{
  "n_layer": 8,
  "d_model": 512,
  "n_head": 6,
  "n_kv_head": 1,
  "head_dim": 128,
  "d_mlp": 1344,
  "vocab_size": 8208,
  "activation": "swiglu",
  "norm": "rmsnorm",
  "norm_place": "pre",
  "norm_eps": 1e-05,
  "positions": "rope",
  "rope_base": 10000.0,
  "rope_fraction": 1.0,
  "qk_norm": true,
  "attn_scale": 0.0884,
  "bias": "all",
  "tie_embeddings": false,
  "parallel_block": false,
  "extras": ["capped logits"],
  "init": "trunc",
  "init_std_qkv": 0.0177,
  "init_std_o": 0.0145,
  "init_std_up": 0.0177,
  "init_std_down": 0.0109,
  "optimizer": "muon_variant",
  "lr": 0.0125,
  "lr_mult_up": 0.82,
  "beta1": 0.9,
  "lr_head": 0.0024,
  "warmup_steps": 75,
  "schedule": "wsd",
  "decay_fraction": 1.0,
  "decay_shape": "cos",
  "final_lr_fraction": 0.0,
  "batch_tokens": [32768, 65536, 131072],
  "seq_len": 1024,
  "doc_mask": true,
  "train_tokens": 465800000,
  "steps": 7148,
  "dataset": "wikipedia_en"
}
Each number is 128 + 32 x the weight over its row's rms, rounded and kept within 0 to 255. Layers, rows and columns count from 0. Numbers have three digits each. The size before them is the row's rms in percent of the matrix's.

# down: layer 5 MLP down (transposed), 1344x512, rms 0.0479, rows 1222-1252, columns 192-255
# gate: layer 5 MLP gate, 1344x512, rms 0.0982, rows 1223-1253, columns 192-255
# up: layer 5 MLP up, 1344x512, rms 0.104, rows 1223-1253, columns 192-255
down1222 106:154118163171120154150075112195096187145123119156141153154160110158074110126142141104147029101121115133167051152071115095098132093119067161102141060095138129157112175131166184122158126118114163
gate1223 086:147139097069114149088111120146077154102152161176114174170110085120092094130187129103124098142130151137130111160155147130131084173122127189139127072136140100126089095163143118079084132143127141
up1223 096:114129197094183137130118145122134078124138204126098113118138108139151013144116083079099071107188125189165138134129131115091098128137149109131073164136158126155078147118057154145181162156099060
down1223 092:117165099139156112085118088117134133125132148127148149178103144186161090135132123085106078117220083109089136127170128163136139142178158132133170103112180098098116083092147107160141117091111127
gate1224 101:114150106145164119105122173132112109136124168126084103110079149120175124153173142098158131091107134106148128095126142124109109096115189136179136153136077130134096124094138143073145109107146157
up1224 095:125055141076122133150124117088100097124145166186179121159178166096185116125105193105139125141148146128177176103118084103125156082072165144185137117086122015053118186150164148109170098161081111
down1224 106:154151081057094093162124133154167073159167152121156143157142109181156078178181173151076132142179149140147126110067175055082062136133097139120117084126140116090128135128117113094145095155150156
gate1225 092:159109101147127097112151171126165153099112116093152108131157088166098172116122112079145145152157146110130174142120082130102126063150061170153089069160138126137149149127164127107136150146087156
up1225 090:076138099137151187148034170087122155177166171094092170105110089134153092153158157107182163187125156157143184117132091090098132164156186155126093197104161135093142089176162118171099156127082122
down1225 095:085143094112151078124118111095105099137179175108101123052061155213141131128154094140134154099163114172066084117160075130107119147088133125137075125115130092148105138147061091155165094145073100
gate1226 100:126129151125151100127117180088096129075117134143122086083126221130179135156128109168138127104150139129133127093127184128102147112094100150107119150074091144150171087119138089132192158103148195
up1226 102:119136144101101107114167143128180095109109098087127214136117117098120161183138110166145147183168158148043180129106145123094157172120181121092190172121190076110156123166152093184146159088128121
down1226 105:132086112073066134145058106115091079051142098163113145173054082145124124230124104191122094092204123081170145101175134135099139142109133129165152157112161147168169186127113109169084102102093147
gate1227 104:148130073159110178170119127043156123131146150132153130173120104087172115153201169084138107085119106124088154195126083144134108141119130175165158139135100099119116181111079084179199104058138117
up1227 102:158100168127064100147106172123147125101111080089153176127133092129192088129103108119152155152169059152134127120091127125174105078127093136087158174116082141100148145096168133130106160183160081
down1227 100:157109131144134125166104127209118099153148130199124178137086174095147138136121093111151160138169078207112157134117068124108139077171149158192175205163148154068097069138123173123134181125113121
gate1228 096:116131072125117100146042151094152109097104108167143111085128133118154120155088140108095132140098111117173067140110125163136192106145153146142091157112102133156136153063103121134141159148087139
up1228 107:081145158125110119179149108168116137148145106137090104200114125101093127140124156122165152136139131130146226172109132152135084170114135211162109183134157142141146171109152146141159094120228036
down1228 103:144156100129122170156075123095138153109128122087111147103132116168053098096111171117156165074083045150114115120126166140122124096191150201101159162144135152059184151113130104161089107155094133
gate1229 096:096130128124120147113148122113153158121098042064167157119094111097142134143131173112103103162109128087084183140136129145107126144126082119152143103158082125142117119085136075108128118151104146
up1229 096:119112102141107154137161172111112130134054115094163131185154089156127117103120196149107109139094098069091145112140133191121134156098028134204137050160153168119110112169127131174120130126051118
down1229 100:064107161130112136179152124092131163161114118115200156103146163145141135120107130147142143139128149090147138087129074162131135070148073104174174094150126127107089140145147104132130173104119086
gate1230 093:139135098110135141153106167160134141058157125166124149165097099132093087208164137150109166081126100138146048089159162122113127161154122052105127108165167165111130102148112142129183098168218079
up1230 101:170118128158148111126187097111153091114124165111113173169139127160086153106164129120125146121121119124135131154184132140106136130116158150185110119077098163031111111189087142066098072098089144
down1230 095:161123123153155092156188120111128111127119135102110150084079088114175166096140079100162181137118085094086183115153132047123128100148134149089142144145150161176129171118175112144106097097140078
gate1231 099:119102065120144164145131116150126128180125169125123088098160118126134163066128164108117133213141053049109107105211163116165199179091141122109127090144128155155161141127104111117130149144145116
up1231 098:096165075184201149175101115121124137168108119148175129155141140149125079186102121147159153180176154131191165119089098084133153151101094113148097094078111067148125148111147157102085141129148136
down1231 100:058149075135122166196119163112164180160133135134112136146176074064136115123184131151162130128174175126161156147162124089158129136107076106178108139078105114126161094123137133086134130137122113
gate1232 109:152125127130127107127067166176135126155136085188096081116141166090105155131190082149106145082106133071169145133141102139204119124127121124081101127081063117133074108111140111102108138152148107
up1232 105:075091099137095134159136149140114067123116212069175181150137118207143136122121100112101148114148074080147152100102134113152161119149119137052100137091115113149097111194142111112137114123117125
down1232 102:117104174107106080081124103133132186139106126122128100112128135131154107118208153143163136120123129144129181162146070156164121126136161115130100070118099142103117171146126055134142084126122138
gate1233 090:095151102070119160122150102114145117161127147083121101107115079161137071152153161127125133133140125103091149073151160112110098137160112152130099132118144146093143032140080100085188077087069099
up1233 093:159153101103119140186097122068140115083161090102163141105122161111112071153122116068118080160057145091178141127115082149144192092136126094090109171107083175040114154089154084158176176118115182
down1233 091:134102139167178200098148111139131126112124142106130159086100145117153157136133143103109041100128130111130121088118139162122182109111161149161191131146112134083091115137109094178110139107205026
gate1234 107:121124183151090109152183121095130061162075130054103141187109181169078154132121102167119103138084160092179118107126118106124160068070095161101054135129182109115140126054135182121156164123086060
up1234 097:117166155123131183127155102114117119116066095148089128135113127120110063090132134192146169119126126151101147116123142171120145142071102093194109140149087232147122135133114140127124122089193142
down1234 106:093133131168121129167133141133139179097112167126087122109064170198178136136142128210110227118145184147092181111179125122122162138112123113161127120111126104099179190105125109137111088128154148
gate1235 112:123118113209154140158165104132149135147084100145090156093148126089128167164121110097094144104173133086094127125126112145126122178103087095141163132112086150125085094127100163092115096145122138
up1235 107:074127154143131153113129073100119183149074151112171130201088147149179116137146163137107172108208121138110166103112095141053119150135047128105183138133096135160139119186108096132081078180086084
down1235 113:128167152184118097102120127118152143114119199077113096104168164154149162159144065142113140149150140157152134158053154147093128161140160112072208100094192112145098140074131137096153117157157105
gate1236 094:127139034114177128147163156155176132128102185137102128090114122111125141156134127131110181106178147083153123122145088096125163113145148134132143162149090161112097100079112097098088179141102178
up1236 093:100166122094146138147103100158121093171144056098123116155104137122101121122129141106156096199155081098109132119084161133098142195143168153092136153159217126113089146100135139126157099093100106
down1236 097:157175153139158134126123175094144139126154120152183123079102138134116155093160188140115145124143144141113136102149107094162119112137141118117173088100100109125186196111177168119085184103139099
gate1237 105:162163122146105146067116130116143099112153169127105155176124112156128118137136128117177133155112110120095139111076103156104190075131096075159145119132131160141115163106140156084129129122127153
up1237 100:116169164129137173057058135131116064114130114141099097084100053135095159105123095094217064141109150186175067164152109138124111147125175140158154199118136081148185102176090096106167142118128160
down1237 103:091154113078145119116165114107144136121114162166120117100085163196123105131117114138167129172072141131113063172149160152147123091149158167142203128102176137152117150142139116121114134135126144
gate1238 099:129142149120148095100130204141152127160154097111065095149167148113162161054106074125128066179061130131145157069128094149158086096161132092125121084119134113147136105074164142115120144145117143
up1238 095:135122140144112136112119141115120159119152178127117139132138099082134123141102160138137108195158200131095085137166126105159106162130109105208140126099137101126117061172140172150094117115105171
down1238 102:082117129105105141117161124165063197166131102157096136145061150080134152150131119086099163133134125120131134070164058169164097110173169155108164125150154129137100124135146128170140095070125102
gate1239 106:145140109114159115139067143147117161136115152084118118042161117034137169141116167110110118106088112074110091157132112110121113111087157111089122092168098156121141129100121095157102143229184064
up1239 101:133148114197117133138177098110159130128135126107123149118186141131149144135161136117108105088159149165086194112050156136089156087080126078190170177160076136107124108149173218141176115148132088
down1239 098:138080106134133111070180074187074147121097204132152078175081127142174125130056179184111151127086142148093149129112126163097080123094152126135146113152122084095119132170190179114117127178083094
gate1240 099:145106121120112158143137120165161129159137141141146134135062113083173117115167080106105094095144094125129141166131075123164160124098141118116109131087154091170107184102142125177063162148131115
up1240 098:101124101134166148134069129143099104126143159147165156077147188139125089086146081142090088106146168117069122151146165052094079138094071170066075148107152131136104178104148139135080184148128139
down1240 098:111099183128104107117108137189116122145157108111093101115176171143120125132146079159126155108136141127161132107163111200088180156153123134069147094103108125096140146105088153094084157230163117
gate1241 103:102084173124128136106157098155086116097169053075155160124138173083114145103139135097165104106136161153114121157125141119151178168147175155151103100140084114073135126199084149100103113089195087
up1241 102:145171127095151158145115164119112093132141111157143122115177124104084149102103124137115134106110159106142138061106049080146121177135111183166127138132111135123159131106116103084112165145108139
down1241 102:081159163110144179098162171094175149130155124119097181133183133069126125137095138133112096131078146159105147181155119117131100150158089158150071094123162080120160104181100120154136159155126103
gate1242 083:125119120169096151121116134094114116120128119149109174156169112117056148166149116152117156153102068119094107083125107133152131060126151074151060145117134131156111192135109120146137116121177140
up1242 091:069112107126114089100074097136124134166087087118097108134143107056125151061130134101195121162161129149156084136180182132194100160140126192087210122084131141160120092125112163063161111174133147
down1242 088:150087112183124150135085140201128161087120162113022125103121128065101095128130123126101163098077133127107133157185135158111133118175106119089147183135146130144156101149146128085154118087146159
gate1243 098:190120119098111169137076137077078147165109155114138130132055142142148185149115112144094115132077127145118097143144143022103145124154150119141104152125145097106106115150141152183139108139100150
up1243 099:127103121096099192099178137136106148125107146156111126104206191118162119165095125115088111116116180192160158187151172095133120126126119096084132091146139122105144115119156157144129146149178106
down1243 093:154135085161141104110115154131072130108164109142133158161163103110140179156192111117136131132144138086160057163134156142163136182116140148207147058113125136124102113153123106187077100070095176
gate1244 097:156120126116174098138130128141124136121121147142032112113104162129115115109071164073151114123025079119133130184141059131091142160156140124094108114091161127102116127165118125086130165082110121
up1244 100:154124121161157163170158130135095139107195103167108100179129101172078162152074134138119114131156114133126070111096078172120130158108165169122055095071161129149153117043123106138137151138135118
down1244 099:089155094188155168130174091165142104133139144164122168164164085095080148157101115113117089094165127096140131139104089174160106179101098134083162036157128074146143165115164127138188183123195141
gate1245 112:137112112099105088137097138161122129039157126120186154101110123095092127064083126133128133138107091077185110111092151104107150123170134103124151195161118089182150134167111075113154091154083136
up1245 102:175138128111177107121094154135096179078126086123117100109142164190161194073119088118107094125107093104148115127114084114092139144125123109089196202153156053143168132137138142138155120178135130
down1245 108:094112088174096121110142094089111159130116121120148050123087150085140168128130152127107113137174133085091154153125181191118101095073146124124160137111109135111108085181103151058183130140125148
gate1246 100:121114071124109127123126163104075119153137156137081060150060120087133177148165097125138159083096158127175144095127124118133140105087110150152160100169140138112096080108179138127107126101164102
up1246 102:152124175116185177097145094092122117090126151145153150167183147151126097184152121087120098170130154173172166123110161159180083087132074124152153093158111089162094131124227094100088148073147097
down1246 105:134113126138101144160141172141144103167147153065151111116144103146138136131081143085125124061165114154143118090123106141078082072082147156164114142167118083152201143101154132134106083152128126
gate1247 096:164103093131161150139065121121099135114135166170169103149192118178163150144132117124141103141169159152157169174126115159182128171145139083104093145171120147169108138198149156187142160145095092
up1247 094:212107123150155176113125127118091185116225139093062109149175106136192112136084062159143096090149123122199132113142164134148160157122121085092087148169166120142088105153154109130171159143097088
down1247 099:182169131131175130135155164178118086149108139042145118161077106166149085122136113129173132141140183137152147161083100139123106135073151144062112120133125113112118074105087087142105127165103136
gate1248 101:076112177074059110084134138131129133200086104067141105146161111143152101101126135145128131134089078147128167178117106153133108134138120126115144107115124128114134174127123081161140144037179136
up1248 104:142198169138148122146126161208125123109097127196131165147138108126090163131128144083134142080114078149184151154176089122095167176135133125107184123169157127159022110106111113104135120139076114
down1248 095:103179094144120184090148130129148112137099161106171163166126130193146148143057096129110099101138124064138138097102150168165063164083109154138156164085145128111102130101053094117144151136184131
gate1249 103:160150157126119156102063148094075074084175107133131153110111146085141147096157084062105138174141133114146081140163116151142125163136155101085078099133146156139164043105170099154106164105106113
up1249 100:166136130202075144072154165158110115141158092129132096079103104107098074099117116117111112102138147124098180109122100151152134130156081173186159132113159132080155122123189131063181146150117109
down1249 103:122111123158177138138124144129136160119073151118150109154162092133104126094178098150141123130072110147163205140098123152065131109121122171194121190171084176164120104097138186114129110103130119
gate1250 105:097148120166153158164132190145131105087148148131163176114090137106167138139140113104144117102107101107129176086143145113135134169110125143084110124129081088111091142116090111143148118074158150
up1250 103:091148148138169124108084146108117157214150147124156144084103140150168154064120215059152096082131120122218082146133127212179136158111122190162156168143194127179127153109167058091148114080203127
down1250 101:151141134066182120137101200133087144141122132192172168161102079117141123155093126154121147132126140161096114144077158147130134158108106145169102167139203131140083140114163110057122081140079119
gate1251 099:129109136087097155126147160128156117096058142169108199130121198107098140159213068170138098079075053123065161095144123197135165092117107141146092111105185084129040080085147103132092141192109132
up1251 102:157137077148144102124095206184177106139148117114076126091157107143139169152179094143104128119212102180157224121179131129162175140108104174067126105157081126074182129098163113080131105161063131
down1251 103:130152109042151074150181138110138150128110095153130116116139080116109125182192093107189081147101134207062122110167125127166102139106089149140095109096143071114098149101141135121036091179091105
gate1252 098:089195091073113177130120136143077126152116099155132174130091102127101110157113046143100096129136140142061103161175122156146131089103127066124095128148190153102146122101187130114139209107096101
up1252 103:133135056129072135076096119100134180184111081147083121113120140111057084101157092131130204063134080098178142079207111127151148120129132111103157194110112096155125113174149142116078145107158115
down1252 099:087118166151157115123111116158166102090134106099107101145058142124138131122105146081092154071100126123068149181153119133124091158090172081119123126130109137093121146155148114110127149120168124
gate1253 101:141134156100132116108159158130093129191146155093122148096127145068183115199157153149127152070103064117102123124189151155162111106181129084110095102104193116198131094156101118091123128123090130
up1253 101:138070113103114114125190162091114128126113109127116139182140172117138129145079133148111152221100064117131056152131063175078079148122139078089091098103050124164056171136131168113141207137082115